Weights of a small transformer language model.
Architecture: LayerNorm before each block, rotary positions, no biases in attention or MLP, attention and MLP in parallel.
Training: a variant of SOAP for these matrices, 155M tokens, 4715 steps.
Each number is 128 + 32 x the weight over its row's rms, rounded and kept within 0 to 255. Layers, rows and columns count from 0. The size above them is the row's rms in percent of the matrix's.

# layer 11 MLP down (transposed), 256x64, rms 0.101, rows 49-101, columns 0-63
size [117  89  91  91 102  87  93 111 106 113  92  92 108 102  93  89  74 107  93  83 106 117  88  92  76  98 116  71 104 102  81 107 100  96 108 105 120 130  75 127  88  95  97 102 123  82 102 101 110  85  99 124  68]
[[121 157 142 108 131 132 157 186  84 103 141 121  98  47  80  78 115 100 181 139 163  81 156 112 115 122 182 111 102  95 138 125  97 189 120  95 142  52 119 140 175 113 120 117 188 147  88 103 142 113 111  95 117 122 137  72 138 172 159  96 144 133 124 160]
 [187 111 102 125 193 152 166 126 175 103 139 123 182  57  82  97 153 115 139 103 121 139 142 142  54  67  94 116 125 156  99 112 137 133 104 168 197 146 156 102 143  92 107  52 184 134 157 125 137 137 115 132 154  84 124 125 131 162 142 130 131 110 148 103]
 [129 130 177  47 156 133 178 141 165 124 139 110 123 137 182  85 123 110  83 102 113  90  93 183 135 150 161  79 113 136 126  91 108 144 120 154 110 124 161  65 140 171 157 147 116 158 182  60 152 117 113 157 119 131 137 112 118 103 137  56 134  64  99 143]
 [204 115 149  77 139 108 139 152 123 102 159 109 173  94 147 128 188 106 141 120 161 228 123 141 156 149 149  99 129  97 163 127  78 158 130 159 176 155 135 186  91  96 124 166 148 124 112 140 126 174 133 140 163 136 169 101 108  59 157 140 138 159 134 103]
 [ 88 150 121 147 142 144 132 152 228 166 165 172  92 140  91  88 114 154 148 135 107 140 120 163 152 173 100 180 123 166  97  83 154 104 173  89 149 142 132 154  98 113 157 126 127 141 113 161 167 107 124  95 208 101 136  63 159 110 166 165 132 147 116 118]
 [104 115 143 155 165 142 198 166 112 166 146 171 124  96 156 138 160 200  80  97 146 131  92 152 124  98 153 115 130 141 111 158 159 161  70 151 126 174 115 117 119  96 137 172 118 115  50 142 110 163 160 125 206 147 146 126 114 176 125 135 129  63 146 101]
 [109 153 116 206 117 156 115 176 135 120 153 172 136 145 119 111 109 147 180 100  97  71 204 132 145 137 120 129 113 184 149 150 115 169 107  76 165 150 153  79  90 128 106 139 116 132  87 124 151 114 130 158 100 139  40  85 158 183 157 120 121  88 144 125]
 [ 88  79 135 112 168  69 166 124 129 119 119  72 169   8 137 144  57  89 112 129 117  82 132 160  97 139 131 113 160 155 111 138 117 142  76 125 112  80 124 149 137 136 150 123 145 131 142 185 128 125  86 156 153 163 112 131 167  90 125 142 136 179 105 132]
 [ 92 155 162 132 136 108 144 105  99 138 102 193 184  98 115 136  65 116 168  98 148 107 170 129 125 166 126  98 161 101 168 118 104 154 124 113 154 131  98 121 131 161 170 131  95  81 209  85 138  75  62 105 181 107  79 153 159 103 116 105 101 104 148 146]
 [128 185 140  84 134 150 157 122 128 101 112 204 149 115 115 120 105  65 148 133  89  96  79 134 139 137 128 109  92 105 108  80 121 136  98 154 125 130  99  45 146 138 119 119  97 135 158 156 144 144 120 146 123 145  94 135  59 161 202  80  96 157  62  99]
 [159 149  82 112 118 151 131 115 120 123 167  77 138 130 187 134 114 133  93  97 171 133 145 127 113 147 143  69 136 121 159 129 187  78 102 174 136 131 157 151 130 136  15 134  61 166 153  83 132 134 177 107 125 126 131 177 152 186 130 158 115 160 147 127]
 [127 138  90 126 122 110 170 157 152 169 140 204  79 150 105 191 150 176 141 132 188 115 147  91 118 130  97  43 151 104 169  46 116 110 132  73 125 116 115 104 117 144 155 113 139 118 104 129  98 107 103 111 168 166 159 153 130  81  84 158 137 138  99 128]
 [134 137 114  80 147 113 154 173 143 126 129 169  76 104  74 108 150 104  89 202 126  76 131 175 104 151 141 155 107 180 137 130 127 138 162 157 207 151 141 188 104 106 104 130  69 165 151 170 133 123 166 167 147 138 122  94 137 109 107  84  91 136  86 158]
 [ 60 121 113 152 148 140 181 147 176 142 128 144 110  91 127 107  74 157 149 150  91 133 167  95 106 110 115 128 105 143 142 122  57  64 143  92 129  88 139  61 173  88 174 117 108 119  83 146 106 165  94 136 115 138  90  90 103 170 119 141 174  83 152  89]
 [106 127  83  98 180 121 158  79  94  85 151 164 123 138 151 134 133  60 101 171  97  98  93 111 156 144 129 120  94 136 128 138 106  67 114  96 178  65 130 102 179 120 132 179 148 108 125  96 141 124 121 119  96 100 122 181  94 169 155  98 127 188  79 177]
 [119 124 107 129 126  77 123 196 136 126 125  73 125 108 176  88 158 103 115 192 145  94 137 156 113  84 134 113 143  59 112 176  86 123 142  98 112  77  80 106 128 176 130 133 145 136 129  88  34  96 132 128 102 156  68 132 169 117 104 127 149 118 166 119]
 [137 131 155 122  97 136 152 135  72 101  92 124 136 145 153  84 127 101 111 136 188  46  57 125 130  88 131  95 165 109 147 159 135 175 108 105 139 124 148  83 118 155 161 160 110 147 167 188 120 126 156 172  87  94 139 116 121  93 192 182 151 179 159 131]
 [168 102 129  55 180 115 131 184 181 159 102 155 118 165 107 110 147 113 125  88 151 147 112 180  79 105  89 141 140 106 164 101 109  85 146 163 137 133 154 228 133 164 144 175 114 116 115 161 127 103 110 132 130  85 135 129  66 133  92 101 116 133 172 106]
 [133  93 119  78 127 102 115 147 143 144 103 148 115 124 151 126 167  95 152  71  83 154 157 163 133 194 143 144 155 123 170  75  75  81  99  92 149 104 123  87 168 144 106 179 133 120 109  87 188  85  94 102 135 145 111  75 156  83 173 113 107 189 122 127]
 [133 180 138 104 109  90 158  76 104 171  72 137 103 166  85 131 160 148 181 189 183 121 105  89 150 150 155 113 123  98 159 160 149 126  96 137 146 146 131 106  98 146 127 120 147 148 185 116  78  91 214 127 168 133 166 189 122 156 132 148 165 132 112 145]
 [ 97 118 110 101 125 149 117 157 111 166 128 198 133 229 136 139  77 161 105 189 139 155 117 110  92 115 167 152 119 184 149 115  91  95 159 150 115 174  84 149 121 146 123 124 155 186 101 149 137 142 149 110 131  70 106 104  77 168 145  87  84 109 125 144]
 [157 109 103 146  99 164 142 145  71 159 134 149 138 139 136 127 103 109 111 185 154 150 125 166 135 160  99  49  92 129 163 102 157 128 131  64  74  92 153 124 110 124  96 170 124  85 167 102 158  98 145 134 155 137 109 116  78 181  73 114 172 126 150  52]
 [ 85 130  78 158 131  98 153 161  89 100 155 169 123 144 117  70 103 122 168 157 130  94 128 166  91 127  99  92 138 135 184 108 126 156 166 132 160 119 139 154 136  78  94 120 196 158 154 139 163 112 132 108 108 204 138 223 127  96 182 114 136 128 122 100]
 [ 99  76 126  99 115 135 119 160 106 159  86 223 108 133 128 151 134 157 158 133 109 136  97 162 115 114 112 119 101 100 209  97 112 114 125 123 154 117 127 112 164 103 170 201 181 142 123 133 141 199 134 121 145 122 105 123 147 137 165 127 117 177  37 145]
 [114 107 155 112 162 124 107  41 134 180  58 174 156  61  83 121  74 142 160 144  87 139 147 139 160 132 139 132 151 118 120 146  70 170 155 140 106 130  94 100  92 123 134 197 150 101 126 103 135  98 123 121 186 165 114  94 115 149 106 162 134 152 112 176]
 [126 166 115 138 168 137 159 204 171 134 176 156 113 149 104 166  89 153 175 165 137  79 161 148 101 117 113 136  96 194 107  84 118 161 130 132 179 135 136 113 172 156 113 106 145 131  75  49  67 119 129 139 174  90 105 129 121 153 165  99 140 112 105 148]
 [125 179 125 134 138 110 184 104 121 121  74 100 122 132 145 181 107 122  76 129  72 133 110 189 122 144 108 128 140 184 140 108 125 111  88 114 154 171  86  79 126  62  82 155  54 163 109  91 156 156 158 149  95 128 161 179 149  96 156 129 171 115 113 147]
 [129 135 106 133 139 164  85 179  88 156 116 127 125 167 132  90 179 101  84 183 122  89 105 125 149 148 152 113  87 125 114 132 153 155 113  46 134 114 147 127 121 127 114 118 132 118 224  73 133 136 177 130 148 124 148 114 164 118 119  52  84 162 148 192]
 [ 92 109 152 164  90 151 113 198  96 162 121 149 104  66 194 140 119 123 139  60 154 105 152 151 110 152 158 135  85 170 151 119 138 107 104 117 146  48 104 124 113 153 119 153 102 114 153 122 162 117 106 168  39 150 152 101 147 130 154 133 178 156 100 148]
 [ 98 102 118  93 107 140 100  91  99 133 190 139 120 114 112  96 151 134 166 105 177  82 130 166  67 104 135  90 163 153 138 124 159 124 180  86 137 173 162 168  87 110  92 175 155 117 197 120 177 143 207 141 125 170 111 131  96 115 128 159  99 135 145 165]
 [113 110 154 163 153 123 153 147 112  87 190 165  89 136 173 196  89 164 112 156 133 132 138 120 143 154  96  99  72 157 139 128 151 162 154 153  75 173 153 170 194 122 117 147 161 197 121 127 164  45 137 120 113 134  74 136 147 118 121 118 122 130 164  99]
 [121 162 122  98 121 192  48 167 121 114 109  90  99 112  75 171 118 138  46 122  86 115 143 117 169 191 131 187 117 121 111 142  61  89 107 103 142 125 143 149 166 113 148 149 147 107 123 149 106 176 118 119 100 107 112 166  97 120 108 162 110 140 185 148]
 [145 116 176 129  72 159 143 129 148 161  84  91  85 179 152 120 163 114 119  93 116 180  88 139 114  94 121 177 110 112 168 110 126  77 129 179 116 100  83 129 133 143 106 162 143 118 110  78 159  93  54  77 140 142  66 121 119 125 162 160 104 142 161  72]
 [141 112 114 102 111 149 150 112  82 148 149 138 116 154 111 124 211 132  68  93 121  73  96 178  90  75 127  98  92  79 127  79 113 116 149 137  86 151 157 139 169 144 103  66 157 127 164  94 145 147 166 189 100 138 141 166 127 135 126 166 173  75 110 119]
 [121  87 110 151  73 114 107  83 120 108  68 147  76 178  80 133 135 123  86 158 123 113 120 103  85 108 161 157 130 190  93 149  65 171 103 131 151 110 144 106 133 121 164 141  71 106 201  81 140  85  97 111 149 122  98 104  94 163  83 140 127 100 117 150]
 [149 146 101  32 167 105 136 166 120 178 103 111 104 124 154 190 113 159 108 130 126 132 134 119 155 120 110 164 139  84 129 173  85 102 115 166 153  97 167  73 208 165 150 157 152  88 161 178 140 162 105 108 119 112 150 141 102  99 144 151 147 172 164 145]
 [151 118 159  90 107 191 141 144 117 185 127 109 169 140 132 118  94 117 163  57 166  71 107 134 154 134 163 171 181 133 165 100 146 109  93 130  88  70 134 149 122 141 151 192 136 149 199 143  84 197 109 147 126 162 116 102 107 126 141 116 150 140  89 111]
 [180 117  96 157 177 137 114  97 128 133 155 144 156 170 150 134  93  73 135 109  73 103 121 127 146 101 131 114 112 123 151 167 107  68  81 179 170 164 114 113 107 109 105  88 177 115 104 128 135 123 193 132 149 166  41 107 110 156  85 107 187 124 163 146]
 [147 126 167  90 133 176 151  60 116 114 181 106  93  92 125 158 159  51  80 114 126 157 125 138  80 125 150  92  97  92 169 120 134 121 105 109 189  66 140 153 116 158 125 183 136 101 129 162 118  91 191 175 144 148 160  78 122 117 113  97 147 134 149 127]
 [171 145 130 159 108 109 108 149 131  86  80 177 122 155 156 141  78 122 161 109  77 117 113  92 133  92 132 145 108 149 117 139 246 125  98  91 153 179 175 106 127 115 110  65 129 130 116 128  83 154 108 140 160 149 114 150 104 178 140 106  93  97 125 189]
 [156 125 125 124 140  92 142 117 115  59 174 162 138 134 137  70 118 101 116 189 130 137  47 109 147  88 154 137 116 160 147  96  88 114 149 196 100 156 140 126  70 171 112 141 157 117 177  93 120 143 178 122 193 107  71 144 161 153 138 119 103 149 161 107]
 [102 117 185 144 169 123 141 199 117  97 138 132  79 125 143  89 155 132 179 139 123 141 173 226 162 149  94 145 148 107  76  80  78 127 144 171 114 100 104 194  99 132 132 159 135 147 140  96 110 122 168 129 137 110 132 126 137 171 124 124 155 160  63 153]
 [115 122 112 154 148 126 126 130 125  83  68 122  96 137  94 159  40 179 109 115 137 142 124 206 108 152 122 127 118 146 149 110 175 107 106 136  63 165 167 148 131 164 126 109 145 133  38 134 148 131 121  85  85 170  99 112 108 135 138  79 165 109 177 104]
 [142 137  68 170 105 147 115 135  78 103 120 155 107 115 145  95 121 125 128  93 112 119 154  86 105 162 149 127 137 105  96 105 109  96 149  40 234 174 202 133 110 127 134 155 179  94 161 169 115 122 137 132 156 166 133 166 177 109 140  95 126 144 136 143]
 [159 168 166 128 162 182 152 161 132 127 163 152 156 173  95 161  76 103 142 143 108  83 104 107 141  67 140 101 112 136  97 136 115 142 145 148 114 148 122 126 142 103 143 126 152  99  57 104 221 142 134 108 113  87 106 204  90 110  84 167 125 140  72 136]
 [147 130  90 170 111 128 173 121 194 132 105 105 156 120 110 167 105 187 155  64 103 105  90  99 132 153  99 142 151 140 115 151 117  64  85 182 157 143 114  96 135 108 189 109 127 122 163 101 146  97 116 160  90 136  78  79  87 160 128 123  69 182 132 145]
 [157 144 161 134 163 107 144 104 131 114 111  97 173  96 137 135 137 133 119 106 116  54 122  75 143 108  84 126 130  95 143  88 106 121 114  79 102 153 136  93 144 103 101 132 101 143 126 135  87 136   9 119  90 128 118 208 139  61 118 111 141  96 153  80]
 [112 201 116 134 125 182 178  95 115 144 129  94 112 124  69 168 145 122 136 116 171 127 103  91 128 143 108 120  88 138 171 121 120 186 122 122  98 146 137 194 139 159 115 112  86 130 185 185 115 117 125 190 143 171 124 151 155 112 131  93 138 216 112 168]
 [102  74  94 130 100 135 158 173 154 137 165 156 118 129 114 199 133 113 103 166 150 119 107 123 128  98 107 167 144 145 112 107 137  98  69  89 114 132 103 184  90  56 106 107  94 109 176  95 175 137 179  97 121 173  89 155  60 128 114 168  80 124 137 128]
 [ 76 109 156 174 119 155 175  83 109  71  95 172 101  90  83 131  79 122 105 154  82  66  63  90 120 146 160 113  77 135 117 175 175 106 173  91 121 100 129 138 144 124  75 112 146 108 122 141 110 137  86 128 159  88 127 143 128 117 106 157 111 133  68 141]
 [143 111  79 116 153  81 164 135  96  84  92  89 123 157 155 170  86 141 120  94 104 124 178 117 176 196 150 106 123  90 142 105 134  84 126 144 133 114 129  79  66 105 132  70 116  75 182 126  93 171 156 155 111 117 185 138 112 102  92 143 161 162  95 135]
 [164 151 103 108 145 120 119 158 137 130 121  78 155 127 192 104 145 120 133 137 138 127  68 145 227 146 146 139  64 138 166 123 132  93 126  90 145 117 117 115 141 180 118 159 173 119  21 112 191 144 107 116  86 146  93 131 110 115 155 131  85 125 124 111]
 [139 163 149 171  85 129 139  93  99 112 190 128  98 136 170 123  82 140 124 214 157 156 120 172 171 119 137 114 118 118 127 126 135 224 113 114 218  97 112 134 121 136 143 106 114 135 116 144 106 125 104  89 195 138 117 138 185 128 114 137 140 117 103 184]]
# layer 11 MLP up, 256x64, rms 0.101, rows 50-101, columns 0-63
size [ 95  97  98 103  81  96 109  99 123  90  96  99  99 100  99  89 106  97  95  99 108  93  94  91 105 111  76 104  93  90 101  99 106 100 111 111 116  86 115  99 102 101 105 109  97  85 100  93  94 108 102  73]
[[136  60 121 147  91 106 148  96 135 105  56 107 180 158 163  96 112  65 110 154 134 148 121  85 111 150 156 197 109 135 143 125 129 134 108 127 154 150 117 151 138 104 191 114 138 193 110  57 131  88 103 175 100 126 116 139  66 151  94 131 108  87 137 151]
 [ 92 177 165 132 148 131 146 123 115 120 147 144 138 113 110 150 108 150 173  45  89 109 154 129  54 136  67 150  73 102 198 134  85 162 149 110 132 147 124 159 120 149 173 114  87 120  83 138 138 171  59 130 138  78 102  77 124  93 116 104 131 140 106 115]
 [ 80 108 115 176  90 234  41 128 161 142  92 149 143 106  87 140 121 111 116 117 121 102 120 125  98 117 113  78 166 117  92 138 115 140 130 140 119 109 155 141  97  73 115 102 127 156 177  96 113  69 163 160 114 122 114 109 188 122 139  80  82 139 150 140]
 [156 126 157 118 157 164  94  72 168 122  95 100 110 141 154  97 158 126  73  91 184 146 114 105  77 184 125 115 123 144 127 140 169 136 105 118  81 116 194 117 154  81 182 162 108 161 144 101 158 143  69  66 153 146 154 173 143 130 141 113  70 127 159 108]
 [103 159 164 170 213 140  90 147 152 152 113 162 127 114 126  73 129 158 149 109 121 131 132 163 179 125  80 115 156 165  96 184 124 114 135 117 191 111 156  78 167  92  66 118  94 123 157 162 156 170 109 107 116 101 127 120 160  68 171 115 158 139 118 173]
 [ 98  84 127 103  97  75 143 102 135  99 124 134 129 118 108 164  85 120 150  91  53 110 136 129 124 117 129 128 179 118 143 103 116 145  90 109 136 167 169 177 146 132 157 165 101 167 162 102 172 106 114 183  65  97 147 110 165 118 183 101 186  66 182 131]
 [196  89 107 118 151 187  93 134 107 145 126 131 114 161 135 153 116  74 185  46 140  94 112 144  91 122 120 170 131 119 154 134 125 175 123 149 159  97  74 125 109 139 114 170 100  76 114 154 159 154 170 118 105 108 149 148 192 207 166 118 116 140 136 137]
 [138 136 102 138 107 122 115 160  98 150 167  89 153 118 134 152 112 124  99 121 101  65  89 181 118  59 131 125 128 141 168 121 152  95  84 122 117 169 142 171 123 129 138 115 131  93 118  99  92 153 175 169  34 141 160 103  88 111 165  77 178 132 200 113]
 [122 128 192  97 165 200 137 159 124 144 119 188 159 123 121  80  93 139 146 189 138 113 113 209 133 119 154 102 163 126 114  91 126 127 157  86 173 132 159 141  92 132 100 162 148 116  92 192 109 152 168 140  86 160 131 189 112  90 146 104 120 145 133  90]
 [ 72 108 134 133 193 161 118 128 124 144 122  97 181  94 178 141 102 118 114 165 142 176  86 143 135 195 178  77 112 161 151 102 160 131 147 154 149 158 146 112 171 157 199 159 113  90 144 154 133  83 167 107 132 112 113  75  93 131 104 131 100 187 104 147]
 [115 164  85 116 165  95  80 106 160 108 108  80 110  91 138 181 133 165 125 175  90  41 150  93 129 149  86 111 107 185 149 113 120 177 140  97 136 148 132 141 109 175 175 105 154 132 142 108 198 104 127 105 104 139 138 118 165 120 170  87 115  77 159 101]
 [ 73 142 108 191 155 117 135 134 166 150 118 126 118 108 131 131 110 100 123 129 179 115  85 130  93 177 171 133 122 117  93  82 149  77 116 204 106  89 139 139  88  96 122 148  54 174  71 144 162  90  86 137 158 131 157  68 115 138 127 110  82  90 146 112]
 [ 71 124 134 142 220 143 115 146  89 114 127 179 111 129 143 121 166 103 168 154 181 138 150  98 154  67 145 133 101 126 154 182 101 132 143 113  76  61 140  93 105 107 150 168  60 129 138 119 107 134 122 103  91 215 111  94 136 125 141 143 138 119 147 111]
 [187 129  62 138  67 135  81 118 192  93 126 142 132 130 126 158  83 159  79  87  97 170 126  71 119 116 144 166 155 158 149 143 153 144  93 154 116 128 138 148 129 150 191 124 124 156 139 107 177 154 100 150 146 130 190 110 141 182 128  70 147  89 165 124]
 [ 97 162 161  92 132  69 137 175 165 147  87 141 173  91 114 126  92 125 135 125  90 125 137 127 165 182 183 134 137 109 139 162 156 129  82 159  73  91 126  55 179 174  62 151 113 175 122  91 107 111 108  94  95 168 106 137 129 137 131  70 134 117 126 126]
 [105 143 139 158 145 115 135 141 179 172 100 117  80 167  65 119 164 150 132 120 108  86 143  65 110 137  93 171 168 115 142 157 138  96 113  84 108  78 155 115 119 106 100 123 122  84 145 137 101 100 162 106  88  47  70 144 169 120  87 147 158 111 111 193]
 [ 83 134 160  87 127 121  82 105 130 146 110 153  95 129 190 107 115 112 148 101 103  99 185 146  71 146  85 131  97 148  96 171  94 107 121 111 133  87 134 131  77  79 197 137 150 121 107  86 108 146 112 144  66 179 106 103 138  82 160 113  79 134 177 168]
 [108 173 129 131 113 129 148 187 105  98 186  77 139 103 140 153 132 145 113  57 111  99  88  81 142 140 120 199 149 179 149 122 134 136 112 120 165 142 175 156 147 150  94 130 141 166  98 135  81 131  64 136 172 150 182  93 121  94 122  85  75  99 162 135]
 [167 101 151 103  90 142  99 117 153 151 101 121  97 105 163  76 125 147 124 111  73 137 124 174 209 141  80 165 159 174 169 129 105 158 133 210 175  88 129 123 187 130 108 139  87 111 142 147 169 145 107 123 113 146 122 177 103 143 174  95 144 138 132  76]
 [164 149  83  79 132 147 129 129 100 148 129  38 122 133 135 111 108 177 169 135  40 145 138 134  66 114 137 168 104  81 127 103 154 127 105 167 113 146 185 137 127 132 121 131 210 149  84 117 130 128 107 127 121 131 123 168 158 145  92  64 125 128  89  93]
 [123 126 177 110  48  66 146  91 146 136 159 122 144 119 140 134  97 166  95 165  72 133 125 125 147 135 175 132 106 135 145 153 125 214  97 155 112 151 152 168 152  89 153 139 175 160  98 162  68 123 118 182 106 192  83 144 147  92 121 109 125 103 118 112]
 [ 83  98 121 117 129  95 113 105  65 125  75 122 114 105 135 143 162 160 107 121 188  96 122 166 158 100 146 189  85 100 131 111 130 106  88 155 118 184 104 187 113 147  99 149 116 128 151  78 117  84 177 108 186 151  86 183 102 140 120 132 192  99 145 110]
 [167 180 177  94 132  91 154 171 126 143 140 137 158 117 211 136 104 106 143 153 184  69 152 128 158 105 103 150 172 132 120 180 105 137 110 150  73 141 120 136  99 113 177  93  87 135 117 121 175  70 105 161 120  88  84 122 148 164 136 178 161  98 150 118]
 [161 140 165 132 121 148  86 110 113  54 194 109 169 112 166 157 149 141 131 114 172 140 151 125 153 155 190  82 158 103 118 163 188 120 184  92  97  68 125  90 130 163 123  82 108 154 132 131  96 160 141 151  69 166 142 111 138 162 123 164  85 139 137 157]
 [126 109 173 119 142 116 128 111 107  98 123 133  99 181  79  92  71 134 160 193 144 147 151  76  82 107 123 191 134 102 139 165  86 133 103 144  96  92  96 122 138  78 165 130 124 133 103  45 124 151 174 119 145  88  90 109 133 108 106 102 134  49 100 134]
 [126 191 163 109 167 108 152  92  87 139 103  66 148 151 132  96 126 111 129 192 127 180 161 148 151 109 125 103 111 111 179 110 183 181 128 111 121 166 148 139 103 123 132 144  62 108  85 126 166 207 154 127 121 143 116 183 121 161 122 139 189  98  99 144]
 [ 69 101  70 191 154  93 121 151 142 134 114 173 114 104 110 129 121  91  89 133 109 123 145 112 122 126 148 145 139 122 157  99  46  94 111 155 146 138  88 143 145  87 104 132  93 162 123  62 177 139 145 130  71 113 104  90 138 119  66  70 190 145 153 157]
 [127 117 105  85 208 109  76 116 127 150  66 154 185 120 165 127  81 111 101 129 130 117 149 128 185 121 139 138 114 147  86 135  97 135 145 127 188 130 167 154 127 136 122  86 122 141  92  97 209 108 173 102 159 110 123 108 124 149 107  87 217 123 104 146]
 [124  87 136 131 105 145 136  91 131 166 109 152  91 106 103 175  98 110 163 178 147  39 155 136  94 139  82 124 125 123 127 172 114  83 104  83  91 113 108  97 109 134 108 192 106 111  91 178 141 140 108  56 143 199  81 154 128 149 131 134 176  98 125 115]
 [122 139 183 107 133 100  96  91 126 148 104 175 117 154 110 166 178 113 131 117  79  54 120 130 144  90 141  90 133  62 122 152 132 204  75 156 143 141 124 116  73 165  74 147 103 124 154 173 108 153 153 146 135 135 167  98 154 131 157 175 116 119 179  87]
 [131 112 142 110 158  92 117 167 187 108 122 157 149 155 119 148 109  98 119 180 177 113 165 135 134 151  83 191 106 155 129 121  82 127  80 121 173 127 144 147 157 123  93  98  52 191  85  97 162 201 144  79 134 174 136  95 124 140 101 125 122 117 138 176]
 [153  83 102  83 124 153  83 139 107 136 145 118 180 108 153 109 136  93 156 101  84  80 154 202 118 143 143  84  85  78  85 150  96 114 155 145 169 203 162 118 122 137 135 107 178 117 109 154 176 167 112 108 162 113 193  71 113 139 129 153 125 128 150 133]
 [170 184 126  98 151 175 147 118 105 147 103 141 119  79 113 151 117 115 168 105 140 144 136 151  32 115  88 147 130 117 138  76 132 180 161 175 120 157 125 110 157 134 154 132 172  93  72  92 176  67 194 149 101  93 136 115 138  83  97 136 123 154 106 140]
 [112 106 137 128 106 156 197 102 145 124 165 126 161  94 183 104 113  98  64 111 109  92 140 131 114 198  53  72 160 110 181 115 128 120 112 149 186 171 113 128 166 136 148 129 111 102 139  98 220 164 115 141 111 108 128 159 131 110 149 136 109 144 145  92]
 [174 101 196  77 111 124 128  95 101 111  98 125  97 137 126 167 162  93 138 154 110  82 134 139 154 102 137  76 175 116 143 121 104 180 107 134 140 135 132 120  74 104 125 186  87 142  71 105 115 181 145 166 141 157  80 103  93 141 113 118  64 166  62 139]
 [223 143  80 130 133 114 139 174 100  83 124 103 181 101 114 105 123 102 132 126 153 153  88 129  79 136 155 144 143 132 125 110 129 174 103 162 132 205  91 159 147 184 124 127 157 157  71 149 169 150 142  96 176  88 126 107 135 163 172 133 171  94  99 143]
 [113 163  61 117 116 110 149 135 137 115  64 147 113 124 124 105 127 134 112 135 153 120 149 124 173 140 122 167  92 171  73 132 157 131 175 103 108 188 122 216 134  96 123 152 105 153 105 115 160 174  87 141 167 134  90 155 210 137 178 173  81 119 136 128]
 [116 107 127 197 167 119  87 201  66 164 159  85 149  60  77 117 140 108 139 140  84 130 118 105 119 147 115 126 154  99 159 157 111 158 144 129 150 123 147 125  81 122 109  73 158 111 167 131 101 118 207 137 138  64 116  95 117 108 130  94 176 151 104 112]
 [153 117 151 160 122 145 127 134  93  82 120 180 114 142 127 190  98 134 140 180 133 134 138 126 186 130 116  92 163 165 186  71 197 120 107 109  92 158 193 146 128 113 175 137  62  88 121 126  77 168 104  98 119 184 147 130 107 134 146 114 112  86  93 129]
 [151 126 199 112 146 164  95 113 153 125 123 137 140 107  78  73 152 132 102 103 161 134  84 148 166 141 127 130 162 186 145 117 140 116 140 159 167 110 131 182 205 137 101 114 120 108 149  98  58 153 187  99 172 113 163 133  99 103 178 105 157 186 155 155]
 [106 111  90 129 149 153 174 110  79 114  69 120  86 151 120 102 112 138 168 129 108 121 177 147  80 208 144 137 129 123 109  72 129 173 122 123  70 112 136 104 180 191 128 113 129 129 113  80  72 121 174 130 134 144 142 110 112 115 140  57 170 124 117 187]
 [ 82  99 130 114 131 104 188 139  99 135 146  54 160 117  99 129 149 187 158 101 176  59 115 119 177 135 136 127 103 140 136 126 136 103 120  88 111 125 151 141 115 158 126 117 114 164  94 129 135 183 104 173 148 123 127 174  64  90 203 172 164  86 111  93]
 [ 74  94 180  72  91 163 149  73 135 122 111 133 125  87 118 146 112 133 120 117 130  92  50 102  73 112 165 134 147 110  88 150  74 132 159 102 127 113 152 110 140 160 139 176 144 123 113 172 107 188 165 125 144 104 121 192  98 151 168  99 101 186 136 160]
 [128 144 145 149 138 156 117 109  88  99 134  99 114  51 105 139  63 105  98 127 110 119  72 123 186 145 113 177 136 170 139 101 157 153 128 142 119  75 116 129 207 179 107 148  50 103  84 115 162  93 166 114 135 105 120 145 151 107 168 154  78 161 126 133]
 [128 147 126  75 152 152 115 153  85 107  60 106  96 140 103  63  82 116 137 132 123 101  91 133  73 121 138 108 154  41  74 107 107 103 138 115 143 166 175 124 146 114  87 128  66  70 156 113 112 108  82 112  82 135 115 137 149  81 110 103 151 112  90 150]
 [ 96 125 151  72  82  94 128  98 127 117 126 118 150 112 121 125 104 155 114 136 135  74 136 149 112 137 111 117  93  79 112 180  88 147 107 215  75  85 205 128 106 163 114 109 171 137 150  66 122 159 100 154 160 134 149  98  99 182  88 123 149 101 121 180]
 [145 125 153  71 105 105 164 100 121 161 140 154 147 123  65 154 153 143 179  93 180  80 142 113 183 150 126 165 104 117 143 136 134 144 142 146 146 177 191 208 162 163 130 181 124 188 117 157 172 124  92 101 126 177 103 134 108 120 137 134 122 170 160  93]
 [135 130 157 140 163  93 132  94 165 121 145 130 145 158 166 148 144  75 115 190 138  96 135  74 136 126  75 186  97 125 162 111 138 174 100 137 171  90 116 119 136  74 151 123 155 136  94  70 103 147 156 142 154 190 192 170 104  88 129 152 126 192 163 144]
 [126 105 145  97 133 152  49 204 123 126 113 135 176  88 171 164 139 205 107 102 200 169  76 135 140 118 125 103 190 100 134 107 144 145  86 184 130 110 122 114 133 119  96 156 136 150 142  74 134 131 127 101 103 134 178 150 166 153 135 135  99 126 154  93]
 [115 139 191 133 138 110 148 111 166 145 169  62 166  77 118 120 123 165 119 148 120 149 102 118 176 122 212  88 131 127 156 141 160 147 114 143  76 146 142 113 120 108 116 144 144 152  93 151 161  68 123 198 137 138  90 109 186 156  90 110  95  87 176 168]
 [146 173 154 148 130 169 136 103 132 140  73 102 138  88 172  94 126 101 170 130  88  74 159 132 106 148 124 169  55 150 125 160 108 122 149 162 113 147  85 137 111 202 144 157 133 160 126 168 138 101 132  61 156 132 212 152 112 139 100  96  70 138 113 123]
 [ 97  86 120 141 103 112 116  50 145 127 111 153 141 112 134 169 154  92  73 128 115  97  73 146 184 158 132 125 136 121 124  71  92 141 107 109 144 131 104 121 127 190 107  95 113 129  89 102 113 145 105 147 118 169 126  55  28 134 179 100 110 148  88 127]]